Weights of a small GPT-style language model, trained from scratch on English Wikipedia.
Architecture: RMSNorm before each block, rotary positions, no biases in attention or MLP, untied embeddings, normalized queries and keys.
Each number is 128 + 24 x the weight over its row's rms, rounded and kept within 0 to 255. Layers, rows and columns count from 0. Numbers have three digits each. The size before them is the row's rms in percent of the matrix's.

# q: layer 3 attention query, 320x320, rms 0.0322, rows 14-40,78-104,142-168,205-232,269-295, columns 160-239
# k: layer 3 attention key, 64x320, rms 0.0313, rows 13-39, columns 160-239
q205 118:151154112147130130097125092104146127159137113126148136101141141126142112125077118142123089155182149117164117128163107118109133097161150118158139140116112131132151136126091142107106111164128105112133134146085091130148149130125137108129060153
q269 117:118144156124136129127123085088141102134113133180144117135102147151154163140127089135120123167126092154179122143121132071101115093136172120189127156128135094142112139095083179133105115139123139126096113171091158122146152126134169129120175140
k13 060:167127113130102186094137082154146148157148122108133090064152123121150145162125138148112096131131127105163101103097162146155136146111091146157134129131148157108144138154140155078101098084101114093111140141134121123120087151155104169109053136
q14 109:134124137123118141092202139136134100093138145145140143130123114160153107118124122166111183096151141127134114139159135156107144133135175174122165195118120135127114142140141122111118149133143157122125135163138104124097182175173117100129084146
q78 114:131110112187143133125102165131164090143132119162126108117157148131110133152138120160130095136100113140147158131172158119144144150114169139145095104152119163107160115185171123124137105153121119118172123123127098123147148101094169120092103119
q142 050:122143147172112117113159138083137137130139153096133130105183151149124121133122147145089156079132128141148107099143118109134170139091145115122135104142106139129138128106141121152118098124133153108128157121139091142146156118156137110125124149
q206 127:110146139117129100083095124169102152086121144174098117134153152157142126109158111120134152106121142150134101086126065131120119130119103143155158143172133184146165108156103139170131102124130168160116152078121126125147156117094141146099091128
q270 124:141144115135145177146133135175120162143187109148132175130142118168124104162134136069115131127126116123077093122125121138107141080125140099134100133107143097149134121121102148135117091126106121134141129150117094130115163144096143166193113181
k14 056:112160108092115146143175133141090109120135078099114153153122118170158108123118101110097127114150118113122130133131108099101116116123169141120120138149133106127116150142080095144139145171171113164166141117140136180122130104158134098142149163
q15 185:180126121113152130116116119155151136154128131099139178085147089138111119113140087138119083127135134098131112138118107136103142153109146178124118113086096132142128132166109130135110057131109158126108149134142100105102136152090116156129121148
q79 199:151123143142129141139169148120140100122131139147094157112145149117168089110080143162093108085130088101144138094137127100129141145161150175145116066102125154119117166173088128110117066156166123111124126115121123109125160129089133122129147122
q143 083:162117132132111135128138124125132134119105084167126134114132130149164078134134150128089148107082113131141142137126135115112156126152116144121110093091108162108145162158123131124130087165144132125094112137137102155152165126150133111146164152
q207 199:145107117130140155104138097127134117139154130137116172121169058090182126143138094146116055149120109103131164151129109175112109127129187177141153120103095191104113155180107125165104094122148118108107127132129113094117104155107115110138116154
q271 215:139132126103117158112187107132129134117141120121093134092133093150142095145123125123116105133122097084127125139098116140117127172148134198118129128085145145125110116163145146131127071133164138127113119125137093139116096151125095121116112150
k15 051:103186110126207087112115107143148099139122180095096145154116110127135146078073135112130135134141153105093145146102124106091085138100170128145138105133180127110138109086100150148138112150124131167130114147158119100137130140105145137124084103
q16 110:106100096120137122143132185138114091146164131136121094119157092144121126112137107162098147114144110085135147143115128118128133170116163182113130123112132122127091131145122136136119121069147079127152099133139141135096124105107103140122112152
q80 104:173150122081106161148109154111117118163085108102154144099111103158114142117148122111105131192070131145163106167118179085151151137117164117129188155100101140155118104095147113118142172132088133133100113121116109171132133130130115100132137178
q144 060:111116112133148161143094130168095099146128138106089121110160152127140089163104093124106156127114140140113118146125136136095087140129135129131149118165144109123113125140118141145129138102131168109140164094164165079104083113107112140119109082
q208 118:114122149122108142091138107119117135122106103106109170130150108111129129159141070192086108102112086133118189159139120104104167174139140148156110093119112174088123125170161113165110176150128161101124118080123129137114139117148115146110187125
q272 111:124168077117123129119115123133166168170135121162097139168138100137104119151122177103131097101159141138089135118118104129172127165123111113159093163127095113082138133171109181153143123075150131129098125182147099140129085127121078127160158143
k16 078:078141142120118127156145142111118101094110138114135092136095103124141090097094150138107111109144141053137168131146123071126132119140148108122111104133165150105139138129179136130124130118153102158119124080106150125103141114134153139141135090
q17 097:112114136121140108121172123104087113130128105136122086157106146154117114124134108085096154107136136145112138108120119122138115150134119098158129117111131117135135170125131162126158177132106153111101139148142166134141069115142137084127097129
q81 093:054126115158160109141125121129125106097151112124144162166147104117126156151142121099107134118161177145088153135119122143132131118104114103129109142144130117179109110138113139147121149106105127113148136141109135126153104160178122146126090150
q145 082:112129155166134104116129091141160118147150187134129099141120147105129151142100116150154098142165108137139126088065096131160103132142131166121137161161148129112101162160135134130155148084139125112143152145084180108097090162111101144146124115
q209 107:120112103124120093162104163133115121154116125139156116120152160131112110123134155115109160074127125112133085096087116128191131104105118082160123109114107111131156141112098153123120120135125100114141140142098142145146199121135156118143115084
q273 114:095119126130142109124126114090122086110108122146146124172128152118133104127128138105132127113107108177123152125111127162124123102120159083148116132132141123141152121141136113156113180113108088121138139149114133135126139133140153134124128080
k17 076:157136132147174118157115143140156116091113147136161185106100117096150108151066163106090124082109124168096140141061114115126116147108127144148088154072181146146132131171115154158130141141121140102116134138138145133140073173123148115096099119
q18 096:156118104113127097126162097132093157128136135163095101150123135143136146081108145112126112148119133115139110129073125138120119140114116129108122158099119155099133129139118114154108118103152151144152100114123131131164071142114135165134122136
q82 097:127135091147144084132086151162130114137128123106143102170129132125120153086077154115115113119109102107121121128157136119127102170082118144133102108111118138080148115139105179171179095102168137109131097125123141116111132131112095161118114094
q146 107:118103104150131110125132131141098139091135114103119115172103155135145142098135165127104142108125178132139079146082148083164127126104170137140092148133089139092132116143127149134111152092120148116163144119133124128133129126142135208130143127
q210 101:099150123152125090132085118118120146089071139130116081123091152159133152092097161135144098119087157112097154186121127133154103138164141121148106157167128115080155147180126105166142172104142187087172103153144125123140125133155138131125120105
q274 108:125129112136123132126142102089112190108144125164110099133115152168175095091150115099085106130097118133119112100108153087181093120145133141165110083128138136156102150115117151126073164105124150104144133147140124136149142131133147169124118132
k18 104:134145103138138096109127119113101144142138163179129112168130148140157118120090134156121165085137139151146062159099172115105143145101121164122119143094161081124153118136123154106111138113160102111147145169121116100159110152122140132101159093
q19 095:141140083115136115162096110144107122098199063131139148112117134136147106126115136154074115138142125073099095157129143158158129130147111155154131138145122119132124152082108144126132087152157116155140134133130116152143120101137136189119129118
q83 089:142087114108116104157147141138148126146114102166105157128120110121126087091134129176102138132145085103160149125168129124143134119118155144132104141153128118148143133097135150094144079123128132119080142134144119151124167092111142166108164098
q147 120:114110145160150084124127141145140089118110162122099187191134132146146125134126152139115142101137137131176132097121131094112145100119133124167126163176090147131144120148146113144118123165145118111139180129126106166141119107116123149139100099
q211 096:133100140102144066117130096120128112096112150121082133102078105133125131162118133155117141126157118124123114130104149093122205128138157136105140160128101095130133131088112134174115103145111102097134154127105110127127118145133167134130137156
q275 100:132133120127150127187158098138151103155104125095132141126127106109132142143140181102160145134116121086133112162130119149107129079127138117080137180150095146129121135135124107149118141147112158119112163115127103151119093106094137143150114121
k19 111:100148120116118117123118086118138114141106122098127103141142133139138124098170139138167100142150134071143154153144142129136144123162150132118147120195084135132137142131148075120127072166148148117120119117136118126111155122146100131157155163
q20 087:112098168101126147121158105141146120079125184135143147131138154109139152104109129085104088103120085148111146138093118116107102091113139129113116147163142136154085142090100101166096090151135108136133150133120153151121097150119147121118061146
q84 090:125096159089166167119151126159121133122127146142132156126138120092123125098107110124112115121123131150128131112156131130162151128090152153104106124145109085115131103159098128118128157129106142146175144144131125121098109114090169098140104164
q148 122:158072149127140116113109126125119109096150116126158187161153158128143159149110178116107098129104093151126118155129129141144149100092131102129112125124121138093108135131165116154113117128160102109140151147130157144087088123162133080130097120
q212 094:121092127111124108118098126108163093125136141138156135123119092121138141143115128155143120118143123145130117140141113094110111118154147114147091119128115077157092148119134102117104146155160168109130164099137116131107117098131126118136050135
q276 089:146143160108106147093165166132141104142121158102119144099136153119093132135136138087134150117096114153086100113138126148179165129115100088104130126130113162116108110126162086138121131174139142159156139132154121146110136139111147112147102127
k20 128:118114152129148138119129157134137148115128137126131172125151146122097128131122114082072110093127141156119152122166147138140141112090145138094138139152132134158099094119095088148134111118137153156202147101145171134138129177106150135117122133
q21 090:159193145123119079113149091120122105132124144120109141165159082149089118127111170130143127151093133086133132125114097148147114126130153139125120153125086141145142093137181114151115168099122150140127164102101094128084189131124145081131121135
q85 083:160159146100098135129144136121158121133129175127102133116130125175140149129144116139141127161114124110162127138114139116131142123145151127148168127130092159098122117115136152084132126158165114144128129119157139135118138143156110130131095132
q149 126:140153176128111106122146086107112105133113156150143105165135127190131116134076167158141068137136163083161131153109123152129135130145135127161141142133141099100155111125175113079089141163136087108117108082107166116129152139110136126156144135
q213 094:143159133110085151127154139103151142183123124154151111147125130167097132121139119169155070137119103132146108144144158133108120137130153141117130139125104157120145138095145111116119131167173109094112121111085156103142106117089098160118137148
q277 092:181122179154115120123142117139147169135140137121082120174139110173117132146094128161140111154151164115191153123105108119112141153139140147152155133109115109092143098118157120098135084165120103117117088113149159102128153150117124165138177175
k21 130:132159164075093074199150104112129143087147140125120109139149098184121130144110100163151104112101151070139122145124136146126165075121163159141103176107118117090152110109135107080119146135141122162135103071117141120118145134146156147109133094
q22 096:114100156127131147135146138125157158121098106111123115097151116118139126147080119114177162137127157147091140114137140088139154096107109089151138153129144111089147065176148092134127142128173107166133092173138144117122124116157154172103149122
q86 089:142117116142102128108143105121163102104158091137109104107101139125132172109081117103163140162134109172120148142113117127137105100112139139145158129137099102113130088151177164117097137153122096137151124098149158128080128124120113168164164147
q150 122:145129144094134124091160140126156110134105135134146105093152123133107173124086108125143200114111147183118136111108139149153124109134097119110134101153116115087106122151141115113114159108150112089116147155196113119126125117164148141152149148
q214 091:142168100091114087090162134141134103135104161119110123139127130105126162122093109153120130146139184169136125096157108133140129103126088130134146082130133119117110092127116168120119150136113088113140074152153112111165132134170144132124137141
q278 095:126090161098126113075155142150109150105076120111158101131116109143143182141113136113166138121125132164115129125110093136171124121132116095149141128105103135109156126135158129135117143136127128113105118139177131130087142114182176131130174090
k22 136:153107123163121134143144117160125115109117103142110081140151102138134148152141136116137154094128136210136130094128091125136160101160142116148156128123100140137116079141120135135127132134147073110140103124131147111059136123148177112101163128
q23 092:108078142067118138133158116122147131129078131105109159162161147146110093146110134129117145106176093109113108154124121108082167118115167106142186133131091148116127100160109187099091145124173111120146140164099065166104155105144123125169149154
q87 094:153091094086129074122103159157157185140140080101135122095127117139102137095092129090132199123146145113127099068124138146109101090130148125119110134140130124117099115142135125123129150133150097128128126126148114141073116091143125151124160103
q151 127:112120132102119120132138145157141143132116105056122076116134117152088140113130109119130155114116127122097120139156154128119141106136119097136135092160168098140090137138137148132129115123121060116174160125140124076101158152109155161128138109
q215 093:093117124118134099111104134156115180129116138092201107137139130109116142104102121108118113107113091096135176149154134100136160091116138112152129116118094101123113109166108175115129083086114127138176128134130117101117121104131149166144152096
q279 088:118140121146117125144133123133122161125129092077113111116131083176104137085106120114103151076105140147103093118138147103110157126145116101153144105115102105095141157124133141110157167129181124163155189160147135134097121119138152121124140070
k23 137:066127140125145118144089166183134150132145129115139142155158100114073137112103139117094128092127128121121139141129122139111121082105130106161143132137105122117097131134109161075068163127122160143143134099166143125128094132097137143120135136
q24 097:113137084088119130131181121105152083130163091133168150145129164136100121128117135126134108138089180161158108134119105139102122141144124155149125099136095098136124120122100127116156158101073125121126137126169116114108135154130123125129144085
q88 085:142143147113122128145154107137132125140109114102191115141090137094141097122108169137188136130161134136134119145109095142137112153122137132119150094163162144130093149144120160154153118089120150103174116146113155114086160127154146129152132134
q152 122:159119129105119147155142120101124121147172115129140191128070111132124144140099118158157116138117148117140134136095086126123115087141136083094113125139147142201122146133139134135127114097121120120134105148178150080120143072131114112131117149
q216 096:110109143124133108127116155151112088138145121119148150140072145105145116143098148145134113115129122130100119121111113116110083116148139093112116130138138132169147174135115164120156129090124157100142113146151153087133159107141077103162208115
q280 099:142147119119143136129115124137090117128152112142077180126098111151145175113118138123097147079135144139125129114137113119153126135134088125115098133155129104149128141134120157134125159055117158093154118116151147102115142118163108121105140150
k24 139:132121129109119181158130109141124110163150110111112142145112098142137100129081097138130113078131191096136127109129104145125095158120143147129164131132111125128149117140113158120097099081145116102157110140117175129116178137169131112163120109
q25 089:136084078146124156131152097153128103068128106176131136099130107112142134109123137153130133130123134132150123128160081117132153139099130148147083077131143151153121061124151129073129055170094184120136146123141177129153074127099150102137105122
q89 091:144151107102126134140138136132152097098152122149097089120166140134135129129070136136106114096096128132162109099161104150156132135157096162117086105120107121134134147141133134113143077114150128101122157119170085138135151129148088086153125147
q153 129:128157127087147117124150101101106090096173093141115130125139141111122140114112106129145118117120115118166153111133123140157113124142107123111111106133185138120119051098127160120137087151155160135131168077183092133142125146160098113133131126
q217 084:146122103112159124162148101129131125079175152142108168134173134109149121150110105180149117118081108119196112102096141140164103127109141129151102113136136141153133101116129119142143097120171125124122147098144124155134100143156109091140151150
q281 092:138140085108124122103145084107099125115186131123133111142132117090139160130092085114130121100141110132151125111110134125136144139140104159128096142097110156130123111094145114119160080085145118140070138110172125129134094137137133136111149156
k25 144:138114108124129104127114134132117128106109124139141195145150138115106123110121137140130148132132184123164159135099170108141143130116119127127054121111116177098107176096140132123166116151121132088128106109148109144189089075153155126117129124
q26 097:124118131147158126115123141136167137130132112146115115143119100114104170158101114166113170112110132118137144137111127157158118124127132122157119121114147164070137112091144189108144121109172111145126143123165097137150167119135134114148115100
q90 096:123125116103115145135141136119160114138131115136148154137116139119088152145127101125093096107129099129088156119114130141151146132165104131131103170158171109090149107078140163087084121098105117125135123142175127148123144113092156115114118100
q154 126:080126088122148131116146120103148118142115141092110137193149120110118118140105066130148125111134136142098148118105112112135143176149108144176105145125154137052163134141123093115140083182143124123169106130148119151152125110125142135124091111
q218 093:106159118112116149140109178123099111142160163158170164167167145107097116148086094158150131131132144153109110158133135140104168151083111136143139105113105114081112110141149117119133078152112129144188131084151111147135131119134129147144137117
q282 097:075131115101103133130111160137144121112117133099132147167118093108092160114144088097094141118137155137095142107109147104160135148133053139154127123127153133090111098125117138082112114133130140139185129143115114133185123132101092171148096127
k26 141:109124101107158151114131150163126147132126097163156148095128117114124167176125147146137084173154133108105184147120143166118124137164109093146135125132147120111098116089120172083137112146137138154173117123112065147077106133140123081134121094
q27 098:144132104153151050154136130097142099169111146164146103185167110102148142092134126110144145126135132138068160138119136130129152166147115125145103133126131098098166140122114136154155168122094155136102156167107143128107134110113156126099162106
q91 085:116069125134149094055096123128150107135138107098171106150151109148142190147150116149144128108141127088123142170115126189127093104114128076091087130161106142118109116129115121113109124136145126158179137148122157119119104148131131153120109138
q155 122:117137144147159072097136168094100110137146144118151138132144120129132159099147126092151122120168128126102091137073140116120151125174110129096111133174163157128132105104122123105134104134127152119170137160128120152108137118089124164160099127
q219 093:108110130130146087123137128158148150144135127090114141127165132126121150093130081101091132107104114147125102101108157116119124143111086070112165148187146119130163084081162115137120094083133110158177136147093131115101132108102130177153105122
q283 093:068131144165121130103144133077145108148160129121116138141139140130142140086121129153166102134113118131127079139119115143090141112114116129083094161163197164100168117110103121122136096128154092124154114175145098161122171110112150138153080129
k27 132:153091079077153078117172119088149094146133095111157125134144087119129142091145152108135114125121198133139131112148111136092133135112138117097139122150161102104152122090099143136133139122178077127156150162123116157116098131122087186140095153
q28 090:142134118118148126117148177113133132120119125119143155154164156135116088178179087150145149123128138114131151106113132140132121106164133130133100110111109105124120131138135094146115134130104198137107120117181162146171130129113141092107152121
q92 085:116124120104130127123140119117145176162163084070125167126114105139156146101132098118142135140153116117140131130147093168101103122075171115150161123100154127127133125137098193156117132136149125143141180126121135127126131131117153165101121149
q156 127:157096109105060135075131113132142167152154123145146133155105121139089115170125148144152158142116106132145152156097139145106096096084136153138156107114138103133166110125104122091103114137140120157147131128142129076127156157121140113135101148
q220 090:168096101140132135101151125143138139136118110094134129163138108145098095168127084135133155128129085112161140086150107142100123089070112144133128092106156103105123099112111138106119104141118123155142155152170108109133118152141100133159103138
q284 086:116111110105123122071129094073189136139143112132151163152153088124120108121103090155125113116090146124132151126128100117109145119107171133140145103097129153142114121152092130088102122147126154160109180088195151125145127123088135118115126128
k28 137:133124119090148168134139155054172143136177116124192151116100114121113111126133118134153135158186100125124112153116071127095108108130176172143150115082114111109128133145136146151135106108148159103173156128175133134154122136132147118149131126
q29 088:152164116131123127134119152161142116138087141095144089132226112097122135130126084141105144159128149146092146143169135149158171135133102103144116104158115039165172094131122180152102115127135145116159163131159140107124103114126125118119115167
q93 079:141135059136113146151132107135097108088099088157125132117163140146126103115119123146141147121124121114088145157146146156124150127098110141117139094137144128077145177136143133167133130097111101136097162107145149151149118140161127113131101152
q157 134:120133130104127159146100150139071085116148098118160129145166117134103120123078108167124158150126115146121115109121152178111138113116104158131123131149131144120151106139137134149129118122081123112155121053134139170163130157115129143140122125
q221 086:107153137153127154149081141118086110103113065125155107167151177120111130144146111141110175175128097152118146127116149147107163116101111115108103148146169115089116149167168108136138194124083125099155095116165160144130143102131148143123127118
q285 092:149132121144108167109152115137091105112149122140124154183120095104144150144116116144135148108129158147165110099091152138109109145126108149103102099163160155135143140141142137161106128121084102133122161140133134128187157159134112131116105110
k29 146:154135123149121156107124148159121139162151129084189134154180112128167154101139134130084132162116140125130110133117162164134138139139114094127119099109130112143135148125114129131147157187104120119144147119169144156134124112140176145153082161
q30 087:054107131139138147108137142086150136099087118106146140133089122132140119133118141140090153105104163121133168133119129134121132118170129115166163147123077122132119149102068133117147120134117168128128123125153093114147129128127112140108162108
q94 093:067148101147206126120085121134140148154102124117100174129062086133151132102148127113145126148155138096115138157091150147112145127138181118174145155134148117194104089096119151131141109098074170108106105151120175079180101137166098144091159142
q158 116:112138115137154128078109132162156170181080125125113166167109122127160166125124159138128191154145112153145137099109160162098136104114136117157102101099130118155096077148109141087133103155090122115118108115136170147195132130168111106135191101
q222 089:074160120100123092090090134122136153148102130123129123153140160117121135164115136078162169150158097119142141121113173171133120106115091115122131123098152151140129115127103125155152068101096085110159127124113130124143138143152157139117135111
q286 091:112134107109135123101109116134127125177103093130141154150137109115116171131093115095130145134120105148137131161119093126114167119131171100125117129077103101149131154150134146155137112144117146124135085123137152140162120108176116158175164106
k30 135:136133126109084140108115110121106113164121120155112120141066154073139139132162113102098095133140105124159150100131119116154103155114140117147147130103119137127115154126119141137145139150091133117163141144095127112194114115167145117113110132
q31 084:126133118160134123120145149101088118113132125111152157162115170139098125126144156118140118113134117188136159114108166152125144150122166174162126141138149105133131107133150161178129136140164127143129148138211111088112108097114123149095141158
q95 085:106118107135096122125144154150124128124114150162134144123114132177111114115180137130136110100110074110127156134146132139109157096092162127151139167117109166144113116115119133166125124152139157151108159107161117138069187100115108152123127139
q159 118:089103132145193104144149125140099141125109128164137134133100074174144116148183124098116089118108121109144132129157188149103126088124151151132142131126139145132110187142101143131128089114121157144095170109148119145138101132104136146109125124
q223 086:104104122165095138155141130132109161163119175157150127107140128170123153159123095095109124105124134124143122163115088135112166087164154110127126106097127128115131126119122168149134089118184120148129150075137111154110133127093141118080134151
q287 091:089105103113160107151171127143146125132097139154111134135136113142138136114172163064095111139149107114186125116137196162139111160133136122147094167102150185157111149128103082159141095102123167127094143079146087125115126124083141109130150126
k31 139:114108137146162139095135149131109090119080126123149103144099138123091126086149150176158134109113082154157175127155185149126139100181114147149151125138129090136116106125147129148106113141140135137107156116129096123135120112116077124098096106
q32 095:135132098151119134115150131089139126076115158099090161173118074128118140133089136114114136150118138169136151133129146141103094149154123101133116170180118119153139144118133076120128167103169133143104154145105076099141099136137124127131136146
q96 085:130133112152164138102130118166128150144127129093152085158120102101103134154128101151114159125121131137149160120106147136147087158100139115098110138146114116122126126120180082146157155150141120140120138129130075094116097114145081129150101116
q160 041:159105108116131119150113101151127155137120084109110123158152107126173127117096101099149133126117168167122123178149123118138115187144141141123145129098080111119096113134155110122166117107149144078133113134153109148169104101166137152127122109
q224 076:117156112100104111143116129140152132152121091122106089140110106106107101170115145132116130152143169145162118140118107156145114156149135110122137149155133124107131152111121116124139160117159145115126139161138104125140074141154127162123106109
q288 095:117094105179139157122090126148139148125117112126159089162137145098144144117114114114084146156133129182191137110126079083188115125118142145160122142141127063157118157124076128073162106124131125114154145151141145135142132089149130137133111105
k32 047:107120162144127158111114102099134111092088054108131104117116155137140137126174143153087111135107129119149146128150119167157133142137126118184089171128168132108153119115156143176129135148131185116123127154119084118119178116062136148118133115
q33 098:130131145109096144130125172142104131086124141146111124153159123097107127127113156138099150137132100155167113116124101143184096121165167152162136114112135132102123106123096181142131161132145111082143118091124093095148103141165170126103148150
q97 104:119168178095073117130135154116151131116154140127122122124134100111118121109119171094148139138116130180116140138076088110120148106129126118170107122072109136133138128088141183130115146114112084150140133142093110136133142181165127093115109144
q161 041:090126114145140102092132131120138109076127140143130165161113125107108102097088142141143130089136162179116173122157086134119177130131157109134118146143139177122161104173098145147120095137132114124185107107142100092120134147118120129079141139
q225 087:161103132169099133149150095152126130129111129156131159154153113147131117107108115127119150136152145116140123131126112100103103183172113146088177079126089123158152078138138158130136103108112136134128139108101131108122112103089101119153106124
q289 100:112115117121118145132143138157158115137170125131080136144120129118154104133097123194087095114178131149166156104107124094142097126140153116168158159114143141135130146145107091175126112086132119151135154117119154089150165137091167123106147172
k33 072:119136144099119129120140149155159156176153170105136121089144116142115165148137088124094130176102120086092083087131162172137124104122124177140120069110116159099099105154124153094105084152136103116138171125132133128137097131103108165139153131
q34 083:134141143119153176155106086155168123114064117123127097145114126086088138095139127111131158152130136169120130131103151134130148145127112090146161175112096141159154127135088110104141177079179114127105130180126115101128112119123125116133161167
q98 085:129113138181144130124106118184134102143105122100076111149133130118118153112126146150162159143122139170181124087115122169114120150086150114116126152120111111129127120077129105146171136118117158134116108158133121107143124116117094140097109177
q162 039:100145077108135163079109113175142144134171095153114134103165157146140168127101131098152127113122130178146089130151111120159161164132153115120119153126114132153141142119116115136145103108114143106128114139137109134140130094119127138089133136
q226 080:119093097142137124081122139165150077139135106101069161133161147099105142139090148121142099154148129136149168131158117131119162091140126104130153201141182129113150129116102134160170137101126136139144115173104132195116082137142126140132117147
q290 078:120139097158140115118124127159129127118106130144103106140146162080105130101119118147096150147170138141146176081138100132135138145108132116127143162129073090123138144122076164098177127138121103124106159174115151103137161123135091142111107093
k34 048:149117153124108156147150129140130145149147130157113092095117106164136130140149102112149158159081102112135154076128148131124110116127095117182118121115160189093123113096139183100132127141090114105104170108116117066134152100132142188130112113
q35 109:123125121073134138173146131107133167111076108122153133118079151128154091111138156108127149153126134129085083140116117111107149136126092130124122127091137132101101099131154125141105122131108098084150094176126100157138144139172191093159195133
q99 098:092118145118120131191127137109082098117142126155139169124123117200159154086117170115099141141107170136102134080134158115133112122106100101120151114121149127145116082114138135143085124171145101118147095119164098154135177163137153156118176155
q163 037:114149146101106148120146164121095168116136105138123130097111149143113158096131120100122146157124121101127115110091126108120152129117123147148118133131139135115120151104121133078138115136137134113173099141162115117134140155153155082136159145
q227 091:106108159143128139149126135144081117145175114101106118097151134127145120117119138110127152138125119142090098144114151135136104098117159183129156146103189143093126124089156135123106157125099130156161076159109129147120127152145153108142144170
q291 086:135160143117097099120150139113132149175137125113161096113071132109150098112115149107133123154169084120113117133102177100120160173108084160093115157144148145104128150127170172068096151151139119104088119112172117144136104091122108071120127096
k35 061:117154127134136114107159123100135120123159176105122122142106130100116098130183123160102154084098161147161144098125121124126157110151103078102153131128128119143144108094116131142117136104073092138145126146130127099160121096091120090087166159
q36 094:092084155109162103146142127151117082147142116084138156083089123176107092138148121134075136124121123110118100189143129122149129124107147170115143131104179129123145132131136145117102156141108106075150110140151134103099116109098137149117158162
q100 099:112111149095143077145118185083087124146139139120128132153156136164152103134138147098123108162096109148113133109138133144116096082117130128114126129107124137134130156150131108148105154151149129091155161127117149142165146147144126131114156136
q164 037:127154183120116117127144128105103102131145099160125162131128128130129091120132113123128130156135109096103118119101136097130124110102112144113117083095127105132123157138147111108126087135133093156127150108137099110131135122114150106110177126
q228 098:113095138073131103125095152090102112158159144120127140139159110144104147114098108118132084118112135096091116142115129129100149093087149128134118104121154147117144154134138106122136122110110090133134110128116160144140180172162138127129190134
q292 090:115134167086116074135152121074125114129137131105122145125144146134125115142114143091117128195147117100137131137132135123144146108140149092078167134126149142131111137164143113115112092124123129125158161142108094127106113075130145107103140126
k36 055:128154142125101141103142143117101149117105137145129106149117115185134118099103141147086154117116088128113112108144121109118146108132079111095132096142168153120135112087127108132096131140137077112092073174141144131116166100120097133134113125
q37 100:113100128134118118122126142136138136119116075151108162101153096138161146106128100142100118114150138123156141170141121153120131136143121137126142121141126114125088102137130146124107104136109143133137156096126104115119141173158121171133094134
q101 098:109119099128102098118154145142132116137127123118157114178142073110132082151095096131122105109141123142121121135113126133141150173120123148100157106119129122138145157181083138153100119125205114100106172119164139094150110148126124120104100117
q165 032:122142090126137163137138108152147116087122126087141096116127104174158151134096145118115121145164147145101152141142115132085154144114181136131117148108170188106143094115158141161174166127134164121122138137151102136129096150148107145159117111
q229 094:048177117136125108109118127134147144111124164140116117159113143130107121100103141125106130118181162123142146121141084165109076152125129136085121118167105109186123123094149112100141119125126112153118121139106117132161112170128074107113093135
q293 088:101095116163098138145126123143100069105138087136150125137140126140136102166104136170097129098101099111137137174108183128159149130164131130108154102158109137170131145179135134131114106152143100152120127150123125103158157104150093118121133166
k37 056:129104142142130142160108142152169141146115127137157154081151124127154117111147126127128122181156120091133088159095143128146090170114129171155133122143094085096148118176094101121134140127193115146108099116144139127139102126165143120154122129
q38 093:142144165138125092124082120150157115118109127164133147155123113115117201131119133087182175147138108159086144150116143114152105114123109136151146153130104107154128113100152147131123127097111129133160127151099142140162134148169135117139095159
q102 092:124114141106082150112106149163127063124135127115129154120144127142110155134150111112160105121113119143095129130088104134128120141139164131167136147067163145118143115108127179088097160104084142157120143145150111146116137114119146138117088150
q166 042:129130130162118129128091100121133157108162138152103120108164161161131112104115112119144170128115138145124110131142106131144133153108128082135140160111117109146131119122125137127151077128121168114135140191102121124152116137136114079097132185
q230 097:133139135179120152098152097126185120147155124172108108137150139145119118156118130119136132106121135127115109142112127149092115108130100103159102165112155117131166098150160158100142142092101117152116121145090118145122104091107114120138117189
q294 095:128137109140145171163146103145113106115110132161156105145141121164092112099147155172128111130129115114122099141132130096073128113132157123157120132144156118122105136135113112166125128126155119132138102137160122178115186133160120121137132135
k38 060:124133133128095150131179139113126105100100120108129090120101142101150130177097121138129108124117129115121164139182108119143125140170110179129112086116105119138134156156153106140132151156131139097122164119142112139157080117149088166145118128
q39 111:163106135078134100154147146127115164131097123089132162095107151096117144145112097091134113114163135138125135128159131090143114154121118175101154169085116092104125140126161102112149095168121126129086154105158097157151104154135146128099145147
q103 103:081110126079131128165129130109096136117137162127118174049112128135132125106122142107128158120152132174110071157112144134106134114112135126144145139106154152117146108143107156144141111135098121071137145115135108166115145154116148148167136120
q167 041:122103165147092098138136150100066186137113119132140121136128121126107143143129079191138130115104130095143122107091154102116149125091084141135151087133117115112170116101126104122150154144125131153125130088156149139075147168105151134180129128
q231 102:156090122100168117142108139167120156157135149083151154121160085153159103101094135100130148124092159134089140127117181178154095123123136163138144137140097146140110139124146148124125133155156175146117129126169139101149111108145152117096204121
q295 101:121147110140136141121110136147093141098102103134159138145135122138146158120129133129132131106145153118135161121111121143108143143134100139083107127181130077132120129119120141135151124146141141145124135098153145166148114190123138175133135127
k39 055:098156081126123095104194146151119147156145089135115153112125156135120124108097121130137178135119093151154127104118122105144160146114089124120169123064102123124075109091136161097122181130113130107153122131119118130162151083116143117117140096
q40 108:100149137142125099135128146137123150161114114147163126097123120129120166125161137125178162141113138109109178112118181135085137116128101118155101122121138137102107108136181105146137138132094163110132132118147195117112111090146129147120148133
q104 112:131105136097127148171104134147098142116114120098146115113119130131140165116189186144145088168102114138097117149142137124152118142138101138150133134135153140146113134094161087133152154129101123124144126106155140150147158096154134138162146121
q168 043:077110151132078129151139170123052126139150132129110091143101137127109095112156103141101129107143093090121116119084124114160112135141079136122106114143142081118135153128119123119128160162130125149151130113150127118136183157110141112130140158
q232 101:127132113142116134145127108123124109100133096137094099105129138146184143125161184126098180082128111121153082130095145124109144131095077129141097125130157120111127106143147130097113089135088162111129099112172154112116111107151089110149134117